{"n_layer": 13, "d_model": 512, "n_head": 16, "n_kv_head": 16, "head_dim": 32, "d_mlp": 2048, "vocab_size": 12078, "activation": "gelu", "norm": "layernorm", "norm_place": "pre", "norm_eps": 1e-06, "positions": "learned", "qk_norm": false, "attn_scale": 0.177, "bias": "none", "tie_embeddings": true, "parallel_block": false, "init": "normal", "init_std_qkv": 0.0143, "init_std_o": 0.00281, "init_std_up": 0.0143, "init_std_down": 0.00281, "optimizer": "soap_variant", "lr": 0.00228, "lr_mult_qkv": 0.7, "beta1": 0.95, "beta2": 0.95, "lr_head": 0.00561, "grad_clip": 2.0, "warmup_steps": 200, "schedule": "wsd", "decay_fraction": 0.684, "decay_shape": "linear", "final_lr_fraction": 0.05, "batch_tokens": [131072, 262144], "seq_len": 1024, "doc_mask": false, "train_tokens": 848500000, "steps": 4535, "dataset": "wikipedia_en"}
Each number is 128 + 24 x the weight over its row's rms, rounded and kept within 0 to 255. Layers, rows and columns count from 0. Numbers have three digits each. The size before them is the row's rms in percent of the matrix's.

# v: layer 9 attention value, 512x512, rms 0.061, rows 209-255, columns 384-447
# o: layer 9 attention output (transposed), 512x512, rms 0.0813, rows 209-255, columns 384-447
# q: layer 9 attention query, 512x512, rms 0.05, rows 224-276, columns 384-447
# k: layer 9 attention key, 512x512, rms 0.0485, rows 224-276, columns 384-447
v209 075:067118113102099111128159149131152113114154140128138123114148096147090145121153085146167146170113137139111122159128150164136128168126133140141141101150137136087135112158085139110147136136135107
o209 070:145133142118140156129137135099118154126098094126137143167131122148149093162117144149140123119142083110142131116147136129107166112156093103121114122162158146173177126113164146143169123113113144
v210 075:133115173086140120146170121104104137158169140123134157112159127115115075162132119101129160110137136177140151069194133140118117144161116123098126104112087134130112142097136125142125134087139144
o210 067:136133106115173139108090116146110131146156094137132156161116189119105132105136138129097125135126095140116139114120137122113168147138120156128120122140122151110168069105113102145171154154150105
v211 078:079099131118084108105104114078133132113192148127079074144127104121170135115127144112160084108161118092150124113120099137126134108157107137145161159139142143130124145172136110138088142166133150
o211 075:140164139105146117081139138175118102139103110110172140132111121115097113148114076102142111064142150145129139146145151094149087105144132118122088135085107104126141126114110147102132132146137117
v212 073:115127105132103146138126097144155102137113121128136148141095105165140142128130110179161091128172118119169096166101125109148151123119129126145086121132112113115165139129111141123132142126129123
o212 066:102137164097164116125142126120105124116157181109127099093178148069140131140152103134119144108119123100089156111120147094116129171136098117131156133112166119118136127154099130122106111097132146
v213 076:128123116143110124135099113155137113143116111105126142149129114116135134144116137163126144141140113163068145104127098115184141115150097154157129094110127104146187076138134102124153157115134137
o213 070:100161162096102085146153116094115115143156106106111104140126120134097156099139118143120135167129157146141128113100135138120132132135130107131125093104129144125097082094107162128129160134155093
v214 076:156146117173126159147112139138122143103091110140111190160101124111108171105145095122152132151114128137128145128158127154121139091098100120092101141140158163135154136129116106153113105127094117
o214 066:145170141117136086153170168111137177143138159145163108113157140118140099164114115143095099111108170128130126147052132097104125136140136136139112182162108135102133135102152123139128129100138145
v215 078:164111150104128107089131099119101152141124112112112127106117129139126133135085160116115124091110126101094152142155125122088159088152062148138123091139125122131131141092182131137111155101138144
o215 067:130144108141110174129134120142140140131131175106100100134122147144132107105136127125128153102142125103147129127093114137150078122103109093155173119105165135123084127117119108101138132163126143
v216 071:147108133136214141155134110144099141151133155136118129151133146153147126166144133142089118140104083130075112136128151121150150133164150106129163130097133099093144152133061126102110084124152084
o216 064:128151104116103112148116132091136103115102129110124121136157131108128094093113094114137124111173137132168134168098125186111083124143141180095133133133177146071131138107145108170157123131117123
v217 075:088085146106115166088138162130106136109133083134160106157103075112130109162127151114087124141158118117126098097156145153160157117122121127134137112133145174132121155124149120105105179153147123
o217 065:105198131137125121168135135126173153150126124134101131166154141150142140113119147139172143129117113087110157124151086136091146157135102108128117178108087118142085119158094105125124122121103161
v218 076:126135133132112149144100129122131151099119127149096089123150165059135095145188112086087142156106099138120129133109118133131107126127116132117130180112110146124161135127118123148142167104138123
o218 071:151188144114122141145109147131121125105165128140112137141152146134118149124134129111115133137143156151163152139147106076148122144123187106150091104149133154125137105140084106118145130145137108
v219 072:124119107096102131129125139131122122137129064090172112157091110089129156104137172134088131093152124153138160103126148112143104072154141101159134123120108167133149093099142130126152152132119127
o219 076:161136126107159152153127144105140117128105189148088106118158123131143080144130108129166131178141146149134116125109127129145131178124123122107124099151144079118117133171081093113147105121158180
v220 077:165155161167117137123127137124058115081132111146169128122128132124112139124108148127097125120115145132110153132112092111155126107130112122095121128162123161129129120169118122093140134137116098
o220 068:114108099128117132134115123118209152144109142086114114116149107112151141130133065143176157114155132147131132123133185141116116121152129135146143140098175136146100138119130134110156129128135126
v221 077:148118140114133103136111115115101117117126192101120122139144079146128145151095170140137133119168105130154111131114111157135132166078163141145145121134115114125130109087120135124133114077103071
o221 073:120143148161138186173124134192110131124167111154120144146118149101134125124128104167127133153125112143130127145067131117115140113118148108121122119109155122169129126150111141132112125147137149
v222 074:107151110131114095085120113106130084099123144143099113175134153175120106101121109125107148187093093110136139123144123085109138138140187129125124142154116129129091121160087118137143128105090153
o222 070:142092098140184170117122109109143118113130131128157118114072101093099152132135146132165108125177133125122146169114148154124153109129094125127130127110134133132148124141146123122134107110160152
v223 076:158140144171197118123178128117126083153081145084162142143088116115138148108123124148069108136101094154160161167131126141148081110112108120131132128122137105164122088137140152158118125112148081
o223 069:116140142114121166178103100140156126135148133136134113156105146139127115121093139106157147128121159134107084078123080150098123114107156098130157095137139145128117174126149159140133155156119127
q224 099:169135132098120148117153127102146168166110114103156109153162112153139152125093114104160093174115122094126138111120124121123103155139121146110117122126133152100094106119148151076120130151145121
k224 106:124177088125123152146121143119168123158115134096121129108166104136138139146086105143158153147109141100122089101134112096143098125126137160128110101101103153136089148098135141103157145116095118
q225 103:124146088136141101175098111143115129133130106173171095173125160120136141096155102137152120141160137116169139128136105134135119110140151153084123127107082121126116049109161128128156186130084094
k225 104:128162113170116138118141162155105103114163118119138123135135157093107142168165107148129082118126143110106118087131111068128083072176146128105128133119117125169147115103139126130151137114074094
q226 105:165099133147152049145156165121093104137160132128161109128155152144116147129123131133117098156137076152123093104052107144161129130110119132124143110186164089127163165126124140127117106140132125
k226 109:150156096175159130145108148168123128132162164145158113159091122139092110130114104139104128130138130124123098086086109103123149131163113145163161093144151148129119119162138128177113128101152104
q227 109:137141113125126102181151144093140104119113133128127147110167129113084110155129084149146127107143133128112086129137108094124112171123196095103061110143132132142133162135098116131091150150090151
k227 105:142133132124150117121130091123158122130121117162107128097157121120137085159108140120144113106167138075107109127085088117108085160114174154131111095149144110121142143116142132149168134150075148
q228 097:132119117123120083115106138132132152123148120146123148143113124099139155114091100147150122116124113146137113114151137108094120133116122100151161124108137124144120053154132126137154149169119109
k228 102:115136160145086165144149132163148125090116134126152178110121088079163126132095120137121136132150117159102129105118099162114118107101096081112153134132132122162151096146150103141164170138159096
q229 101:132160099212123128119136090116108150158128128099109160140143127144109148108149146099156114137147136120121093139089120120115127087090093105149113117138080124137144118112154129106103102088090144
k229 097:112141103151088135112131125139102126139114149118114115158130115119093118105120139137164105171125160130155054147146127134149149114109103117100099111147101136085183130122159115158144114129147142
q230 106:100124109141099116133132128105129159131164180149147118156139120106119193153130132131140135148159116141159141162123104117113125141162127133145098102129156103100109102114126106195127123141132124
k230 108:153130123119118112112160138162117121155191130124132128139074194120129145160138154135108125118111148141114116139145133074136102136126115153118130127182127107155107119123117102122144105113129123
q231 103:126143091118137161129136144107137101146157111171155171110109129122113110181149081162165151122127127134149175148123110157158131135105100152117129133116127123109153128124112124134144101144108163
k231 102:157142134090101147137125161125128142098152133134146134163120163155159116198137092129185165163126117112067131128151168127113134157109151111113103164155105156128155142100148153151117133132117129
q232 099:119125114122111102122086166110103162123087163119146105122108135146143109125132161110138116149127111153129122110118132155108107099119146083120135160107120123140110141119151134107119155128112115
k232 099:131151141144117114107077075088143131145117166123128120129137099180106083108126133149125099166142140147094109150121130142097123120145119108104128125091143178116086111129127137149072153122094075
q233 103:105117137129146108131113091139148089094111152115134166110144131131082069137126122131114146104114117147151127140129091175102131134105069110148124118121097157115121183145170110128135136088123130
k233 108:139147152156116149145131120121140110153053103115146143150120171100146093117130114083094137111118100175089149183135087074103121132145124170146112092169097098091122155127139138093092111132164122
q234 101:168091152133128104132101108116117103118132137123099153155153164105136165144154120128122139125109099113120113101083111154124106131113187117134119109174147109130155135135122165114141124119112132
k234 099:154106145152107118101129131157154135130162141141116128140134111140136151147144123136095145131133121118120116107099097185133123100109114123153115113134111146146136138134105122109145109094143152
q235 101:142118188113088144122172137172135152138113123111085113154175130159125100143146113116098145129127097133147128129147182116144066083093095145176132104127109168155168130129121120080136135093120093
k235 095:141102122163090143148107093176130106159150128123096146155107139150132121115145109111115151106137060143178159153133136118161121120107147128184100124116145129142115138136133122148164114129135061
q236 106:124066133131152149133143135170173172142175124162112146150144115141148136137159175139136104142147140169133123099120163147110146119115125100159115108115094132089136112133118144126109138067122105
k236 102:129162110128106150156155160157151122146176092137143115169161125136103117112138154104146132143134132152103128112136120122114183102112148108097113110099089151123126129121116141145173130124160104
q237 107:091124100160133105120134119128108163076120139147161124138133147147120144090092134120135125108125117151117090097161110167154109122106126139113082074099127121125117129098113150103131128122120120
k237 101:125121146140162114116111110155131162123156114121162150121073096144098108099136104131132086120120129157139170099122089152150097141084137141074086101102153100121124148123104133100158151144132127
q238 107:117119139100116116115136124162114128147111139141123132105158152132128109121159106100129107124112138154112117136135177125107158163115137162137106154138144104119147160134142090101161120106106117
k238 104:113123144133119157137113128191101127127105109134100123123114121092132124114130124109125121104098122142121168129134133121138166103130115117126144113134173040131130145123126106123139141113086134
q239 098:077133112125143104132142183123126113125137096099155115094135137108122127128105095134131152133145107094124087113130099109135116126138155071080126142092150165138137098131130123159087129179123146
k239 095:101108133115137128103120149089145112115162118126142134096165099134140129171105137128134107146133108127150034106113094114115118107100155098101151125151139140113129152089175122170109127106077140
q240 099:099126114128114163183154152152106107135150112096111114130169110133158108116175118098124148156124135147178148162158138107150118136090145097182097107140130109154155109156097100105134148120153089
k240 101:135076106141091136168112108109107147117165149127109114133135111138170107159207125102096134144177076161075131163154115114142106147114113131138151102125094139150139119097092112125162084130116129
q241 102:145124119133123150165077132141139125127135142131086129120115125119075113109079155110120149126170131154097165121077110121134141104154128142167137120146123109087143124151146141149129151178150105
k241 100:184116076119151124122102174112117123102132107094102144122122136093138111149148174116145084149112163120126105135166090167143138082113116127119142105130081091095121115132141138126155148142161098
q242 100:148138137138140068168136088098081148115151151142162131125130105126161117097107087124131142133137128117135081140153132100103110150123147126116109120118121095115114135160136121070124156124142110
k242 104:141163125126117144146116097145110144103127159133188186132163142145140127115159103115134084136137103130161131189117104102127091144128137160135119119210162131119099138142131137117159124104107099
q243 102:153099127131126086096120183180093118115093159126104098133114142139061161136115084156101147110102182115107185149145189132117081134078150111123136186106126124132149116136112115140155117131099109
k243 103:132100148181078110086094186166074109083145139130115095128130125129089133106104101140083125100096154134101136142151133152151106100142106142109103124113123122112103099133111142110123111133095113
q244 103:171088119126093092151145176103118129164120122167092140130143147113104139129150122118129131122124139117136130117099127146136121088130143115103103117130134094114133134121134152173153111117114113
k244 108:153097150135114170165152167146105097168169093120110132164152178109126066132148148124118055136131093111130108124115111114116128130124081171144155114147158117133105137112119135124163120094140136
q245 103:080129091153137101150111127140121088129141119143107141133152166133149124125123130128133177125100145090112147133111085170156112133106160120103114175126080129142108162140152132124105124120106129
k245 105:112125117146109099143137114087112160130172145152102133142131133175161148144119124096100121162108148118122120158154144161118108136122137092158100138115077087146142123129124138093095118102151163
q246 099:094097094145136086151136103144165102112124131144122065096133126155140112085115138108157191106134095072141124150140107119129130160094113136106073130138074137140110127116137123133103143148137117
k246 099:154091117107118120109104164145116151101189130131101144159110135141123126103138128137144149131150082144097088149180131132137100116109137137163099152143144111162093161129105126156099133160110146
q247 108:137138101168120114145123091128157106122145144130159164148122139139140120134100127130139156127123102093096117068108128114131145109100130146117144127149097146127141103051158116146151097146133121
k247 101:129086165133089142153125118129134122153159115127104132130093146089116122155131096086082155115116120107151162107121146127088138145104168134135114096117128140122135148102149120120129104145130137
q248 106:105149159157098109173093105115121122107088165123147154130157152096131128072100129099108147134089105134122068098106149136132123068108156102125093136139103155129093101067104111171138117137112115
k248 105:125105141149104143159141083130110099162099156204126156154142146126113114161166120102172130098095108102143108100120134129137117132133070093160116133151123149093121117137161103113129142154112100
q249 106:129126123091149135142140105152069146116122106121139123128147139124117143139120133147094162157157198143122118140174111100137177162127165122109125111154102144151139109130113138125144148113135146
k249 100:138154156119137105176105118139118143166146089125134149144124089116115093102142112136131123117134129108135185128115080173140148164165104120124137156146124155117137119143130112121127098131120147
q250 109:128140126078079105148111116114113145105089108106114164085112105113126196143126151161132110137138152131171162122152143159127077125152125087099127139135145140169143082081089111124147129175092107
k250 100:157127137093124119151134115107145124129116156122110109097140083109089156142158118119116113142105134156163129141141122137166120165164109112097168146078127180099133148123089101176169113133131080
q251 102:157091098094123157102098118105087127156108104129109121097110139127104076078115105122139176133121078123121170144136116165128117143109161123071090106124108164126107174143148144122126097124108118
k251 105:134164136103126171135146141136120119150178130142059130128128108165156113111124125124101170129124120131098110165120140093142070086156135159112136086087127115139170122108109124100103093100140171
q252 100:154149148161117131142172098091139151130112150096116144109116112132146166133133140149149123123148104133085130132115132134062139136141132119121127125100110113165119110102134136161110073148178097
k252 100:098118151128110126099109108110147120127136136119104144096137134124158159138106145106147109142136113133019162135127138122104152122158124140112150115155134111172146132137097122097109119129147105
q253 104:106091133120087118142101154113122130112126165154138120093145115137170136099156124142124067122117147156156159122140161121147118054150119127136112099155135135130115155167157106136108157121133147
k253 104:169074118121106123137112178148121122131164114145146103108147113125142132112211123109109166129160097141128113124119138107171136126128140098105091113150139135143123122128148122148124133165173068
q254 109:122148104126114128164119148144111199141190119154134118128105149127116155110099141107171124099121128086162138117123125110122138126108185120110161105125108158115133128114156074149128123121094120
k254 111:098121105145157139149134121163125112123138086102076139099114105129109098097109120152168140102124144103129166113125110141159074128131151093102182110132150161147144102128173129093120147128143147
q255 103:152100089092141145118103122097087126160145107112126150091106129135114073166182154128131087170092144094095108181099116147107140091159102105116136120123141138107115102121144103104095104148126145
k255 105:158115140162139130153120154138106083159124137121156124041148123130102137145100140153143109115152148125086131144088121142139135152131144135143114129120177177112160132092113064135075154148090142
v224 107:146126150093134139126127134166119145126128130113127129107150167135128115152093166139138125132155113142162107124109110088117107107089110134096132132125111111106123119125108148115157113105146097
o224 107:102063091107120161109116134150145135140107118102140146126150115148148121072142155121093135143132135144130129125181151120115147100138109147152154171176129182126174144111095125109121123126125140
v225 111:109148120141095082149153151129129115171129171110105109093137117133129132104123172130144142130125141161131135128135158098165112112136128141138116109140146111103140123140132097161133149124132170
o225 109:091123093187116133171135116079114103143099148170106141148142132178126146150129096116135106141107156107111146105121088129093140149111108066166074159091147128128117150101133153133141153129145127
v226 105:081140122160106151124144134167138144135164118115084169118137152113145127145136124113172123137121154116109166097105163098114134097105144144098125139138182098143090146136132137131105116149102102
o226 108:125122148099140160184141155132104150140199118128160101161104100063106092135175127136123095134121049139115142123140117129148097135158041148118147159145073115108120115140137083138125139155137149
v227 104:116109118119111128114079123107157140144136126152102093107118065163144170179138138112131147127138086096139140126084096078141121109126114146109145126119136140118125116094126147102126126096131110
o227 103:096138083111098140102116129123108155131116175078093167099117159140121142110110092187118118119117104156163142102081142146093153180125108101080162141110134149149124160085123090145126166121157150
v228 103:104104127134148126138134116185116126119137109149186126104129126082150134077166143120103123153157154112129113097143142151149076120150163122111134167149136167096142157139155111132116150096133132
o228 106:159123103125125130176115132124140088138126078152091110137113157110147103118167153092148122172149151133122135140116155117073123117122120088111074175124167147144154087088118108147149108116138097
v229 098:156167122100125119131122150150163082122150136116126094135125087099137122139136153108099133118108126121152125144131106117138122076129155094120174138137124136138156155164160111104134147098117077
o229 104:113142118126094139102155126151140128169138127101113127124119136174144163151155145112093131123135159144110114125165135128114118139130142104140110129166137104138117141113122120108107089154149102
v230 098:149110177095163115094128120203110114119095120128118154148134125107115127130163145103139117149111146098065167152152142133149158125159143129129206118111161156146125122116165174132113101134132078
o230 113:183139103179129098167132125096163112133183143150133142153116103142149165120143117116104129135110119139132106123154128092137151139113140150108123133150150155123130122114088122167135088092125141
v231 095:133130120175122107095112146151124105129136114121142153123155122140120094081107133129166128162130099113135141104076137126140127135152136108107172176135115133107120112162144118117120144123131118
o231 106:140126118153118101137100118099124109160152180114088105171135142122153137094089132109164137120111151156144125112125119113119145120154112123201145111135086124121126173135086118112155158120140137
v232 109:123103131133132081146099131140119095165107107148133140131100097175106151161116094149156126120093137132131134093159135114150091205127139128135122127140141123125167136133097133140133100121151143
o232 106:133118083138140131138150168086162100148129120143126139127132140129130146055160100098153092141118142132129115144173149166123131143095126093114104163111113124151125119092088152150113110137106097
v233 103:137078124137109162153129120091131152094115138166153090125135141146125136125068146122080104125120162175113125135087127110109122133138109114121144131109164120179143107163100157109133120136136089
o233 106:167116126154159152127141120097165147138168117100130132102104146116141137119128107126129128106101126170124156107166136129135136088134125117091186108133130093150123161184093109128141158143149145
v234 106:136160136118161122076144119132122092101096103131117173128138124100117102112126109101167129148134204118108132139112125136127142149141167120173115099092109120121128119105160124114127145121187137
o234 105:101158170149151099099140159130163069120133073090149126117096138133123127132135077162088154141168108154154122167106098095050136131124178174138111135129163110102163126083103104111171104178134130
v235 104:110114170097079158101134113100089094127095101082172166147128138123094110145094152148103164140113199102119121136081048129117108141124142080093148128120131132132132121125121152140141126122157131
o235 110:169120111129114114130106111137129149117107105128113105137112148104096138156141098156126115101128138124135126162146100101143115144149110100127148123141107159102145126131115091134067114127115132
v236 107:130121151118077141159121158142146062125148145187146124157149131168108132171136123142169134103106145133147137143141145090150163106144127164103153123103137148148150139088136138107176124151154117
o236 103:134113133134137129161121096154114107144133129109091090122143143135136152144129155141092186144172119119117175103091143109104122160102133124166133146166147156070109165169102083135165109110121124
v237 107:066119153164089123112085074101104105118117066118075098130134148124085114089147126159138108077139150166124111158081158143156143162137154165130111106146125127123151139137115125163113129141142105
o237 107:118144120150123129103149122121113106110171167147096069114099124147155127111141118080156148145131125128133115161100103167154108112161151133119143140111183120119123119128108145066132099133128128
v238 102:139123125134134129136103128168147169124147140130112127137087109136065150135121115128145114079093155130167117113117135099170155136117158106156135116113165131124118127111157055115107146125114137
o238 105:143119145138116114134119123140126155142067077154107121146171135149129112138136135120173127095147116091144143143150128127141152110078088113117116102099091135181171105078126170157101143140134108
v239 105:144095135097134111140119084173155117177136092105141132150125105142143115152147143100140132126095108113117142138163128132121112166138155084111169153131155131108160145184159182129102119087090131
o239 108:148158151154128077130175121122145137135058133134118099140120107111149118140117133109141140150109154101128116107079101111133148163087144141128127142133157124116127123141113104107167098102120117
v240 107:156138111146148121105154129135064099101120110134132142141128149136153134131131153154134134175129116098110088097123120184136134128153145149136101073100131104096135111120122121110161124134141098
o240 105:117134160167132120148152112129104146131127145111121128116113126124139162144124142114132107157148108165090131095136150075133124140227112099139126124152152147136137137156108117104130108165148140
v241 114:153117135191141110125105153083111085144185100114102122172104141109152072137120129180111119122141122118161128113115123138097105103144144166110165172114148127136151145141103124105129144189109132
o241 108:124151154135115128127145131174109099100118139066102127139133128163166084097137130126107102107139132116073139153158138110169148150094116188162173153162123136133092091137135124097117136142108147
v242 099:104127127161128117090126139076133108143127091107127076142139119129099093117148104135099069161082085110133143100154121162153137139153129127102120140122115099118109094090074129124113062124124178
o242 102:120128113129092080126128132122113090129109114105104174104142135156088141145089171110105119103101098127160133083148138130141130109130115154127111128106087127141140098110108185138169103200118140
v243 106:123144086166130113112128143152164122133144109094106118160155128118140100084136080104112099153077098118132134120142142136144091121122121152098140124172150111122167128100151149115141148101148107
o243 104:119115099073130120114143124126121127139085143120143152130168163152127159083090110131171146116189106107127134134146155134116148131107111164121123136106137116133128147107115127178131136166109091
v244 101:155115109103112062141113138130096120126106120134122122136130146097135120107138151138135130132102161115170129077097096179138097137116160144146133127144108163114115157117137120120152135137124110
o244 108:161136119107145123158141114147065104122116207112102172148142132096140151078126111138135085174131110130127153126107141130156142127104164132103143106146121101142117144123162180133125122107122126
v245 111:153096124115126137137142124121133147153112123157132144118135130165152104082128099125122144076128140132123118132119121127153118105167126102146133152128109169156119113113157131159132149121129079
o245 107:145102156151156104128118148155116142105112130129129107121149160115141118122142129144115152108119128128067121130133076096124160142127144097112149124128122145149161112160100093144190165133119139
v246 101:117119129107095157082112129126133132121116128117131132153133162115124163126166129127129176085133143109144127139121099156085096114097143094135119117120099092134075113113103133141166147128105120
o246 102:075125064081098164105110142143134091136120137159137133119126126131144137147117126132136124144127163125127132130140113091157105121066127138119166128141117109160143140146112128085112144115118130
v247 102:124158165165124139112124149122097116120170145138137147106128136119127118106116187176150127148099098153105111106112057101157135092112104154145121153114154128110148140110133121134148102143156136
o247 103:104134104103108090130137108125113136151179086104140111147133106126145136118097093137088083115171130102112098126184107108119099145141134112152097156172115141148102117122146128118143056145165120
v248 111:131132138156156105207141142116157144159111167110164112121115140149167154151148147116157128128122142106147104111135107122165108098134145110125124134128132140127139112135103195112149113119131135
o248 104:120137108136071168143142097137144123095211118125122131151134146175141171178167129117163090139145179116124136104132106157097176107131140154145130131122140138135071159141134124124150082136130120
v249 107:132119154147139105103133109158145096149130172108138117106127168126121121164159127116134134162135117186104130101114133178153115188128137092133161135159101100126154100144111126127102093151118143
o249 104:120126146146139115107130133107114147137186154161180132119177098111137159142087131118100125095086135119183128186121124074133082165154110065146112116159093119139074122090118133136134116141084128
v250 100:152106149142143112147162141156151149127127105145173153147133141110135094136104125120107165138128114099142126123122143185181133094129104109162060151145067093130124152104165138130147179111113136
o250 109:173148172097093107085110154104134142093141115103129111091145082131128112147141178108161102139105106123166146132149117109115132129095160147151099112144122128142115110093143116130122160121166092
v251 103:101125091160134125102155127160117111138167116133085118120123111185113143108147147131153080176136160132156146126136135073129128122129156139134123069135129127102101117137092131116114095114130172
o251 098:107141105153132117095128150116129116080064128091149145165164102102141163084101116097143148127102148146136103121145114148127131134129163151128117106117143134128146159135104129130142163155107129
v252 103:140126159106126091092151115114116135108110130105167092095110098138122121123120142125134133138109155077090136132122129170136149143143144137122133140144138132137124172131136125139164129096155131
o252 116:146184141088134110155132102084152174151113125105091115107147103130144151080062140143145131131108128109147102158137128107109095156136138145142125080156128099122107117145108108154154118112132131
v253 101:198146214140126098161133109158132162102121153108147140140154154100123124176071132151158125116106125136169131139103104113124129137117125142128187151143114139102112149137158140110172160128164121
o253 104:122116101092118133174089148125144132178161174143156121106116104158159143122143139109155130194132099142092158131128117148120134122124113082119118128101112085128157117100157155118148099105146126
v254 096:138109126159132140138140128163093141130141068152113147125186123159138118151125164135172080129144136131123116149104128074116107099113153167121109139133121140154121112120143128138106099118112151
o254 107:147140088130119124128085147134097137129154129111162113159148114139107145096107111133114117135155133161127132138096138106155105139121157097132129155108134141126110127183161127099098150152131141
v255 106:121156102136125148110113134132122145132142100096163114123112130081127134136129145081135127118091165126136123125136104150120125188106101100110153090153123135158118139136112099114155094131151138
o255 107:137119099097140089157132110087106122093104111167136146127113124127123110116141135117087151157098128114112121144153098115151097154121099152111095087150156114149126097188191090131161110142162092
q256 111:103126090120098138145091150121174118115097147109159127123147121108131091122135176132143146123129104113101134155160119178129126145147127107119118157143121100096133152157130121131119096122113066
k256 115:113153100097096129135162143109129170152119140134121151176158115132147130153148176120131124138123136113123127120161136152160125128113131131148100138160120105125112113133142111105153121138089119
q257 105:132087116099091124117128108107133145137120122092177132131093109144149110172155172141101129129105157123133108128160164117117137135102120126086089188102120124159160117087130153146155103108148154
k257 104:107151151126070184121127056088122122148107135111150163156134164141140083114133138166127123110139150102087132147164098161087127138170136185134123140121134169082147073104088117093137115128113122
q258 114:139118143140150116111107110116136075089164104114121124140153140115119087136138102152137130129092120113113135148133147112101162125072185074109100129166114178130165165135129141139150111130138172
k258 123:154138142128136141091141124141141137137147085139108093132137146147133118112167103119121203097113137123056089164132097167141177093117106109128141130155117155100136172118117117112107103149170180
q259 107:149112122172119132154151153111085147112119113135123075152133154132134086163153160133104141131138120129086178131153145136103164102126152129156092102117082117098123168124153106163126145149158120
k259 104:164124142101120113064119133138106113136173095122097153109141132166148108131158174129146096126187143102147150162143125121122149120098116141157106137105135089161159147173143117108126166134132107
q260 110:168136121136118119136158121117094103138166112123153155109104125120129141116153122089162124130128098106123108125131140115086124163143124111129142138150137185180183096123155087116136165133088141
k260 118:109124211115125163160143071132118083118123142109138144136123104098145066155116155110127140161175133102137099150149128127099125117127166153104144128136120175165153115116148127139133165105135145
q261 106:116141133126119126112154164168124123124091129153128108153172159150118083163081150134091141115163111171150149125102148119144127100097110169155163124134136132126185133120125177128127110123126103
k261 114:139152092172080156107106150113116098138144140150123138156126116110128098151131131123129117116135107124077166104140144122145123125114149132135133121138118106104083138152159141112168095121131087
q262 106:134102158136130119121157114125114156123117142105130129107094120145147135108121156102134152152132112182139088155133083074135180134144125133126122186154135137126134150084188120127155120138133113
k262 111:141096086137114150125162119147080162111099126120113110128106148136128096171141175121150120147087111148103103117140159080108108124186099129125144169146133109125126128117136122104117188150132139
q263 104:144133109098110102143141124126124174157121120125124084108129114123156148134152117138127141143152101127118151148122155123134066175137158157116140088128114132133135170139113137137092098114079124
k263 107:094146121112135103109151149147093111180191146102117120080102121134146115109123099127102133133130085072110178131103140078163080169138140141117106107135104123157138115122151154156130150104128125
q264 117:135175143121111133139100074137120130180111179137110152163160155144134129108142108085120143150180138176108121128166146113124133089122151097118143154147098135129130089139093129099159120153158075
k264 115:118149143138095095136111092136110178127092120148078128130139154122157118123162099083116106115120112145133133137100111109125133113135091125137137105098080152080132150120130162131175121118127129
q265 103:122155174096155176133176152140134109087160103123113160129116135116106113093096135111128135148120154135142168161132145082148115077143093144110153084162138145078131106139119113128144157146167116
k265 107:151110137097148150174119225121133109093126096123126167101141156154109146118173087111128164134110097121145159127146128075111126150117161141106101154169099142142128110103126104088079153130143148
q266 107:114159099127148171125119144152165150128110132109143160095124102139136103139131136112136187150103121144106077155161163119142127121140150122134132125098125177122104115121075155158131119126108090
k266 103:149088116132122160112147125126117102145102140103159166140131108149102111121118128136162139140106116120120113119139158143153117096167104164117131109107133149108125126159081102132153138129117123
q267 113:195137107089132145127100134101114153120097063077125110161116105110123125104118119115141109120137134107093161150130130167150109125145157118123135152128117109122114090075125134093127123191200119
k267 116:113127113163167123096088124094134137140101116104121092138124076111118130122122134156147134106153158131129169144115119156137097091159149084130125123100140129102096098142137124123087109101150096
q268 103:149149126138126142093131115104112130120123092154168103092125138139090114120141102115135099131134118160125149186148127140119118151125141133118124141143150085129113176123136133136089123133099128
k268 092:129155141119151148113115201132164142125141104160146138174113138127119064117122126152163160135135146155096093116155101138108121141151121140129179141115139088077103131095121145135103088099131130
q269 109:133105117127146123174127145126118113113123203139154106121121093132126170110140132131115109118112118138145108132100126079106152114148148089080162162130137128121123126113163118144101145102150119
k269 112:120125112132088108096100126139142103083102147121161141121140142115130116114099152100129089120094133146127115120143119104149123092169113103131126112176135136099091082124119150114093120122113091
q270 117:089125131143128121112106117117125131093141094147134097108115116135116155121125115125161118138117119125099172109139115162130089150115150195109124143150117095119124151089103124153138084069119140
k270 123:113141160106122106095142127118118166153138121129158126147085122125139165096146099115097146145126169129141191127122166113121115116116153133078108138119150114106158150100099116123067137026157159
q271 108:115094135115158125100156103117121151130134072119125150124149128144140123140154119143122104146125113139144144136104168140121161128147116129095140144093139122156113093118141136089122112127088119
k271 109:104126118122072105138135120157138165176084146133118131132137122134128145118083087091144119134111105160086095164108110115150217155082134109112164138110116160145133121133103093149105106104080135
q272 107:133163122162121117089156150171149090113126153126145140131072134100090138154144135135130087136126140094123142167169126114143126149159113137115167159109115104139150084127126123153093086161098168
k272 118:108135141148105111145116125142121118103118152128172147110130125130137132127147152127104109165126126132121138129137144064126110126170124159109133169159100116135150151148148126078105099104100126
q273 114:107176149130065125113088122116130141118116129079146184129122114132124149112150147111113135099145162091138127165143099135108132123149145180142101111106147132142147179077136128083140112139119120
k273 118:112090152103160169137096095131121106133099141124128116125119111131097139123133137102173079156113164116160131157146123161140121142125152149137070113177136122097122149137173138133171138140121116
q274 113:091153115126073098095141125133164089108153144140122132195165145145121157166127157102121145131125092136121141142099155139136078180127169126111136135182111146172150116116160147118104103116137095
k274 116:093119134111112127111118150123148134105121136114116124143129151155150116163110138113112118154141139136137108119140141143112104130114167138168153133124067123147057153081127166124149119077112114
q275 107:148123151124118129151163086108113117161134141148125131131133113092094154130146094092117133148165136163098119140121122110129163114126122177183146137121129154142110174158139121103128156109110119
k275 118:172130121109168126112107134112128096104131132131125150157095152118108179146148093139128133131091128135102126109162125106101116082096106164159116113144130130137152105130148156136128105101117121
q276 110:135133078152141179107181094147115103109130096100155120169134159120081167141114114184136136112143137112143121126094120163133132156147129155167135141130092157129156116112107151116124119147154140
k276 116:109109090132139113105111109140099133130114135126112147118115155138122181177079108156130109105111144109133128121150104116136141169126158125140072132110103158099168102137140160104111060123116123